{
  "num_hidden_layers": 15,
  "num_attention_heads": 3,
  "num_key_value_heads": 3,
  "head_dim": 32,
  "vocab_size": 8192,
  "norm": "rmsnorm",
  "rope_theta": 10000.0,
  "qk_norm": true,
  "parallel_block": false,
  "init_std_up": 0.027,
  "learning_rate": 0.00282,
  "train_tokens": 86700000
}
Each number is 128 + 24 x the weight over its row's rms, rounded and kept within 0 to 255. Layers, rows and columns count from 0. Numbers have three digits each. The size before them is the row's rms in percent of the matrix's.

# layer 9 MLP down, 96x512, rms 0.113, rows 0-95, columns 320-383
101:129138081116114147130130121152117122157151112107097151165133151124108123095078094139108096092139146108154121142137138141132100129134119127145151144114148126121149130142130117129108198108159185
093:135176121174099137142124134136152096149114115140119120124147074106142140125182129151113101158154127141095111085118153126138099141134108140116115134126146144138127099146112118152116170126164123
093:162110127167085157140079111128176101125096149143102132147124098145111130132118122111110172096150130103105109125127141160118149151119166141108091180108162128148086180125127081149136131126158128
099:156131155121138120090169115073105151135150101129132148131154132109107116092115133095118158160140147128186146124115133139123144146155140175100114108130137114089082111105152131101108158104110111
097:120172119124136074164134110157121152140125115113121133161103118130143096107102129116098126137081113093118111131111117091099164111111128147152142115157116127100123104125118124141117139136157114
108:104105133154126131174135121158113090096097131155115104137147087201120105084115151132127106151058118078143132116101182149180119140102137110129148129161148133155120126110067137130062138118138132
103:105136147101150122146097161128157157145140107107159135158140104135160158115106116108151129116119145186120114101126106091123115111149130131096106126129144067118129133135146111141113159093136157
117:095110141156141145155169119145158091126160181170165174093128132114101137127127123104086134128104125096115119094121131136102126114126114120115113143151114149136112152139125108113155125094145155
088:193134114092120072092163136089164151147158108119114129076125147118062110130135080133100076114183120133142144144147135125144113160133171120159160113137156124113132103130125140141138131096114132
094:130122137140137119114176137093129144141064152143132111122126136099157123111091084091113073118140126146163140134095121101132141143131131144174134098096159138128149157041091125120101155115126167
092:103133145119150152142111094152127127115112138154142136128132135182132148151138121123145124153162132156139138103139156105102142131145137103109155091099121125108140105078112117143161130113136132
091:120094114141141138139149133126152127149084153128118175073189115133136133129113132151126127119122127147123159099079137108091089121116106175157153125136139144115110153119092121126126106121162138
089:092144112147072145123104132125150116139175146135154140120107115123116083116120137139162104153096120168101114148105122107123132126101149130143119131115088119094093120105145130111141087158135105
095:153142107089131141160092175189139142131151096103090107104114124114156066101169128115130100108133088063128160111169121168138112104086104109138127164150113114126128077133115092171117134113164129
100:139144129137110106107139119114121113106108113145111165156107132136183150158097105138123137113117115134155097147159099113120135149113195129128163077137155131104148131075148152110115114129175195
089:118130111137086126147139110150151133137115133135112114178113097155114128104133110098073083148134141180133136130123144121095106120093125162133168126136130116117136073098096153134119128155093143
201:156144129154136085123117074146132119151121141143135128132125096111089119150088122133111128113144119151093121122115140156122109137126106152099106124102109130068115124124079114126105114093129101
094:108085144110161122181124099140120130140129112121122141148135100098146148129160135146154144118137104130161091133148088124117120160099128136084115106148107114141101158094120107134120135158100111
090:131085126121130167107119122158114132185121114150120174139121135139091156161102136096145110141114108140103115101115158136138153126160131147135166138124065144116149149108164155148106153082111162
091:145120136075160163146123102128182162110163148131120075140135171163150091115140158120151132120098134079119088156165091139110129094133129137139093189091127127144131084158115081154104143162106118
093:129125174130133137128146117096160178139134099123141119142125153131070138114149085137080103089120105156142152089138103141142143139087167195151069153123148136125098113104166121188078136128126109
104:137121135111164072120134133149142104068147151118128113141108116149122111074137141141135157153120105116117081090109145154121085129111157123144119157132167142151134130120119128131125128105168132
096:115100096116125133135106100147149141107171131134105141171098143111141138158076109135092111158124130148117130152106124155135110123097114120131135066109142145116146134126048163149104169163094142
111:130126117086114117128141136130101151123112118128182155137109132109114164174125173127131159115129102067107173129114119130127171136171149161125108124105100126143105128135115152174068127104139112
093:136091126152177161107158145126095123119124096167084146170103172094092117155144123116145128164113084160152133147129137129111072142175123140134131133183098147132148107155132132155146069117167145
097:127132129125130162151060083128167162103141112138106176129160129104135202127153139100108169137141162129199127122145113151096115105154119188147103124097110148142136168115120143142153104117131110
108:116128130106139068142131106106108157167093143121123133110027138085107166098143110162153156141119127134122122124126096113105097133132118159109106129136114091128115135112125111132127132166111116
099:127140155133108125173116142107128132154158111122121139111169139135113156134147106097128163128169074121130102119088108109148117130118136136125144127173106149128143133105112157104168138117085130
097:177195077111134159116126136129127171158113153097088102126115142155115138133113119136160151120112132077145116109164125119121121152146093105118095153096135120146119125099146108113140172147148120
094:120180110085111088108161147123085190130149068125132099155107143104110138126173115122130109118154122140118128160137190120143084141148170159148113132197166125148121069101116114163116127117123095
099:134122145122107085112175123125140157148146099128121121117114133123097118167154132114140065115123119162148143116135094148116144133160169148097123113111092104098147108156119137125110152108115132
087:175118145149181133070128106099152126151178094104153127151104187141121111116138101139163144116136106112159124121115131117097121130140122161155102112092150113106147119124146111147174108122103128
087:075104087098130117145159131121097119089139086145173110164120140120126146127117163154105103163132139153072119113145109075074135121157137135133125114127128114154129138138099127108119129123171170
107:124132130105152124129114136134130164156167126112122125101092122104114148084111141125148144107125111119130092106068133132155139122118144094090126142128131106126125104189115122123110125142145147
085:122120112108136141143154152152120139098111115128191164148128099119149174092154111154105139109212104144139130137135123120133136162121120128118106101089127141119094123141119160130133124118120110
094:157074125094179098130144134140109184111073107129174136112118134120099160123151139113103147177103108133150124075148152143126126139157135177116137116151108144140142166131196141142124143171081139
094:086164119104093098116146130129116156078160159119162096089099218133098133146125143109112155171112143124137131109118150154132143119130098121128131120127125134144114192133138129119104122109137127
091:142119133131145106122150131115173104122120127143128166115116162145148167104125102076132099136127157113144095110113121096096082128153123102126124123147159131097099086122114142137133151171171112
095:157127145129122097145122132089097130088112135149120173112091118121139124086166154131076118114087088131106160095089125125127099147149141113112127117130127136150083121141134133179165159156144140
097:185128123115144146146179115157116175134138177134092130092117157127129151128154113158159150151134088138123127136120095074072094112165130118151163116132179146106104156129101157090115111078123119
095:101133109162098135100132109108103124134146134115166124129111081088118166108133108103133112100146096111080109142161181082122089099114099086161176115125171129157124157130107103161104125129173092
099:112133133123103135088136133135144127101127102131173122166137109153144101076151090119137125146158124131124114130086126057103071138063178138140178078143105149103133109113118113108146131112069130
098:116149121115144104167137140103086113124109145123141147163148116128089103075112133106100142117125141100134133133070071104123128111125145135094118099121125109153104175113083103147107140118103148
100:131155110063149129085143117122119147138129079115174131148136165113125108135139119152126104100157091121134106078124086103161102121126129134105136066076134114087107141124132130129147111086138172
091:120142123109115117155117126173125152134150140106158152117114125125174120115135125127144133046141103088127141129163091123146118171093100109091148134082144112150149108108102093133156140119111146
105:135122111124131149172138100160171150114128126146138113112134075156139108106172120155075112147085167127124147101114127141116111114084153186111112149126176118121105110087108108100138110157089136
134:182147103125124116139134090124157145167105147111114138126126130126112128153141146158190143136138071145159121144130101124144168136136117148143070123091112125135129101141137116131136141103167100
090:125169128103157109126122107079168096147147108153181151153085080115122136104156125159133128116151128097126160131137119132110120152110135125133099151112143123143126124102113128085148127118149140
088:181143151106105108108124170158145101130146150093125137133122122127114142163121110119199167131109151153117165103095123111069143170122066100129119124139123125149175127122166120129110149158150119
091:138118104139115121089139132140135153144112149119131124120150125159131123148153157095127155140143125135136114139146127088143097103121179103141115177129163094153124110112119161109127132127147163
093:142111148117124097116096129113144111138061157155132119140138145135091119106122147051113115131141098131124082182141067095148148097138116161087144119103129167131147090141143183080138170166081121
093:146109143156100132141153126144122094100152134137118192187132119125124109131147155136129112111068094096107092156133127139169108131143139153150131162152126130152076162104137133102160154095093151
093:116107127131133107165117139130111125050139101132139190151138072099136154115082141141093178146134113107146166091143131124094123108115137122121115105139130115120119154127123096127168170132128102
093:111156095117140162176144117159113117129131098137144119098124076133117136133146147129135175106165111150141093149153143120114133155119108094097134123173150150097147139114093133145157154134140088
097:130157123092150134110107126109120143116148102165132135121128156132134094085163125144142149116125129093178105138150174111138090164100154121120135136132149140127095105149091110179115104123101145
111:141126101094112102098119135126135148108113098103085122118097119106154145142128166124157117140125142100155159125105116080086125148171085143147038132123076099155114137139145122143095145125157096
096:128176155117154114104096127150168118131141100113117131147135130150145119102093125111137158090147143198105134127161123117137128186115152133186092142113124145147166144105087133125141129159087132
106:112085100158112138138148112137077150150131113107151130157120125110153147125122134112140120165175100139124136099148127148138119114136120165135169137152140109087093072123094119125105122135124142
093:131117126160129153135142131141124118120131112137163107156138135125188098090174167079149143136163143126137115124129131112122137095137151185124133188121119151120094133124118164104121091149118104
109:094154120132142178134168139110155139148134166132141116107096106127119087141084121092157109134125089113140136167138131083071149134174089144152146134117123147145163130150153136158103103091132124
104:105052109143127153140176124128111121164128153119122140108099135153153139159097136127107167092118112140091149124103170165179116130124148103092107119093122090159103154110127113133155130094102098
093:115089144128123119143089097171104157113133092154072140135136188150119133163170109142122109121120116160131112133123173139089076127121136034140140092147139157113112137150125140159079092104135115
094:116147055088165162126129138078125100125161114132153105187139118152142107100125087143132116140126148133111065111115137103122136114121106180138117131132109133099126171159170153184113148105110132
098:151129123163145125116093095116156138098135153120126085141156137114132117134121114088167136138149102118175150124136113158148172089137095147136160145127109109140116122116138152107105143075097113
089:117179155156123137111117114106109110144160118160173107088123118123125151122155182104096127100121179119079118129161149115151172161156102173112104112094133134124106163127135112142115111152141089
098:147144129105161173114132124084173103140138136100127146104092090159130183148129114108154118105162170168124102106115132087120095147074130114165114125097109119094156132169122148102156113160127108
092:142132134118196118126127108141165133100112137143127099148099115123121134130101135162148141141150104155119105177129134076121155126105087132157112107121107127131096174136076158103111138124139136
099:108125150148116151167091105129160167145158139132164077145118097047199145099130105084141108103120127105168129130125160179153115137154089138123169125123104137125104146111100142099157098148105124
094:113126118090148146143133136088147109150146105147106108115138158152127135099196115146115102123147124140147133097099121107097103147138133126136081144116108142114110128132129103122113151103136105
103:152128116129132148136137110098138138092150140120138143128124120102088112156135093136133139087072162143102162117082094118147145147146137107143159112129131138139143090063165183129091142108122091
092:109094162106132101125131083126198107149123088131109110069096116123146117131137170127078134092134133145100114117117109122134116183129179125164124108119148113112124163123124125115097144104157181
104:137103138176145147152088121132126130112139163135163142120115184130084120126140122107141143134116090101147118144125108102104124099150109130113147099140102154123179115137142127126104114122102126
112:092178163129140117107108122141091119129095139134098119090167112055105128112134117117118156115110122119134087082154141082160100172097140140126166114100113128154140158139119159102097187136113099
096:151149117115117125111135124134136156130150140121156064161100157119133124116164116130139159101120112137118132172109140103113111129136137102100110123070134141123159115137144127090116149138099132
110:139128125118095141132113121077108108175145150106130103102082112132121118138145144139152139137128072143137141105115128078165108143160179142120120119095089108089114109132124140107126138123131151
087:095114122126129174155120128235165114108114152167097113135124120119150119147170122078137080133120115092090090149151124138127130148155152109147118138147147123123118098119138152110075119099137116
096:129086095091147124176090174103077137137107122104163131126117113131124128109138143096175093122130118122104152150153142090116074118163146142110134116124147137131119147118135145108143100136090138
103:151107115138149130086127137168123129107079088155090165155129161137136166129132052151115124170138105102154140082155106118168124122157131109161118083135119140144120125107155130147117104129093089
095:093105114112146111116148100137123118145110149168148106101109134139153116129118137081137136123118164100095158114135144143113144160083146116146116128125108149148111113152122145142091190119120147
084:148146142119121118124118088115130148104114161131104119171127100134139139103103197081118063134130142139145150125158127135139142077155173133149095146115134145123112130105109149112128101110118198
091:115146107134108166161166138143157147172148118125104138132148141135129171157103158146140132110085150125135144146123112133168139145125111162140088124179108118150156116115128120074139122119125142
092:102116136135111155098140139099092120129144126146139124142133131153197143133191084133153141130125092126108137113143107096118105159147154111162125105113125151129146109104149152160091144110117128
099:147137110134130153127152109116106137113126107105156134200132112124117136156124092116172079125124155137128141160140140147123164116072112141126142102123139109069127138136176145150122147134122146
095:132170140142137104140128105145123164112147096100128120126143119119116165082135102122135107151144122156132147121127106124172102109101140102120113175129132096115099116112081135146103147078129153
093:138133164140158182141121118096077149158081146133130113085158112091115081138129108099136145109137124085104123104133127133188113124122103124142114107133120162116138154124138154150152152112121120
095:105140123176123171137107131157137126134157178137138170144125141155140144146128152120101108129079117133120146111091147149148149114122091110126124165139156110122142117093144131102147114152115116
101:115124162134147153139130148120112123117117142126133075107128119108122113139120143143068151077141130154120142162112137146107153163096145082135097128110155098111168133102122090128117112118117102
166:137125090153137147112140132078111116128148140096091119123119170099112165139151114156114134079143123128149141128099123126168088185142118102084130113103169120083142103143095038127126140134108104
111:128116137128155155110129124127169131112139156114118147135140138118145141096122112161138121110109165136107122143109095102135119116129153123098140172166115112131146130132082123119098177110096162
100:148166088113145137052097125122149114133155120145123115144172156083111146126117182144109157120101129091119158091147171152137130125131123157153112126145118157171065108117109098138114149158166109
090:122141123121082144045135131142144131159121146131165121122143148146161134145113174132078094124121085136133142064173177138106164086108131089152123130102136092117155147100156112132081110156155154
098:127099121140122157119149143088087118138085121142090153123144127097138094163132154130176133139197129147128144124113148103143163147157127146123121098129115148150164102095132066139087118141118087
100:135080157148129160123143116127115162145100129151122113166103120133125124162109125139116164110132147094145141159107127123132144145136104134113130158177074155145109142097142100123150153142088146
099:135128159123158165135098115131099147158080111130121137151169138162146161142097112073141126183160137121179084104117130118124116126131111129138138115110134145064117118139123130107156150136146091
100:129129066089119123114149134139132152117133144099113123173097168127092095103106136142165138102105139126087143074154118117122117111142123130112148137146137101115129114138146109130108099144158125
094:109037115124131140177136138152144129132113156144093115110102137128123127147116135155156129131182139132130098125102103105089152128153140163131131125182108140084119149150140177151100114116112091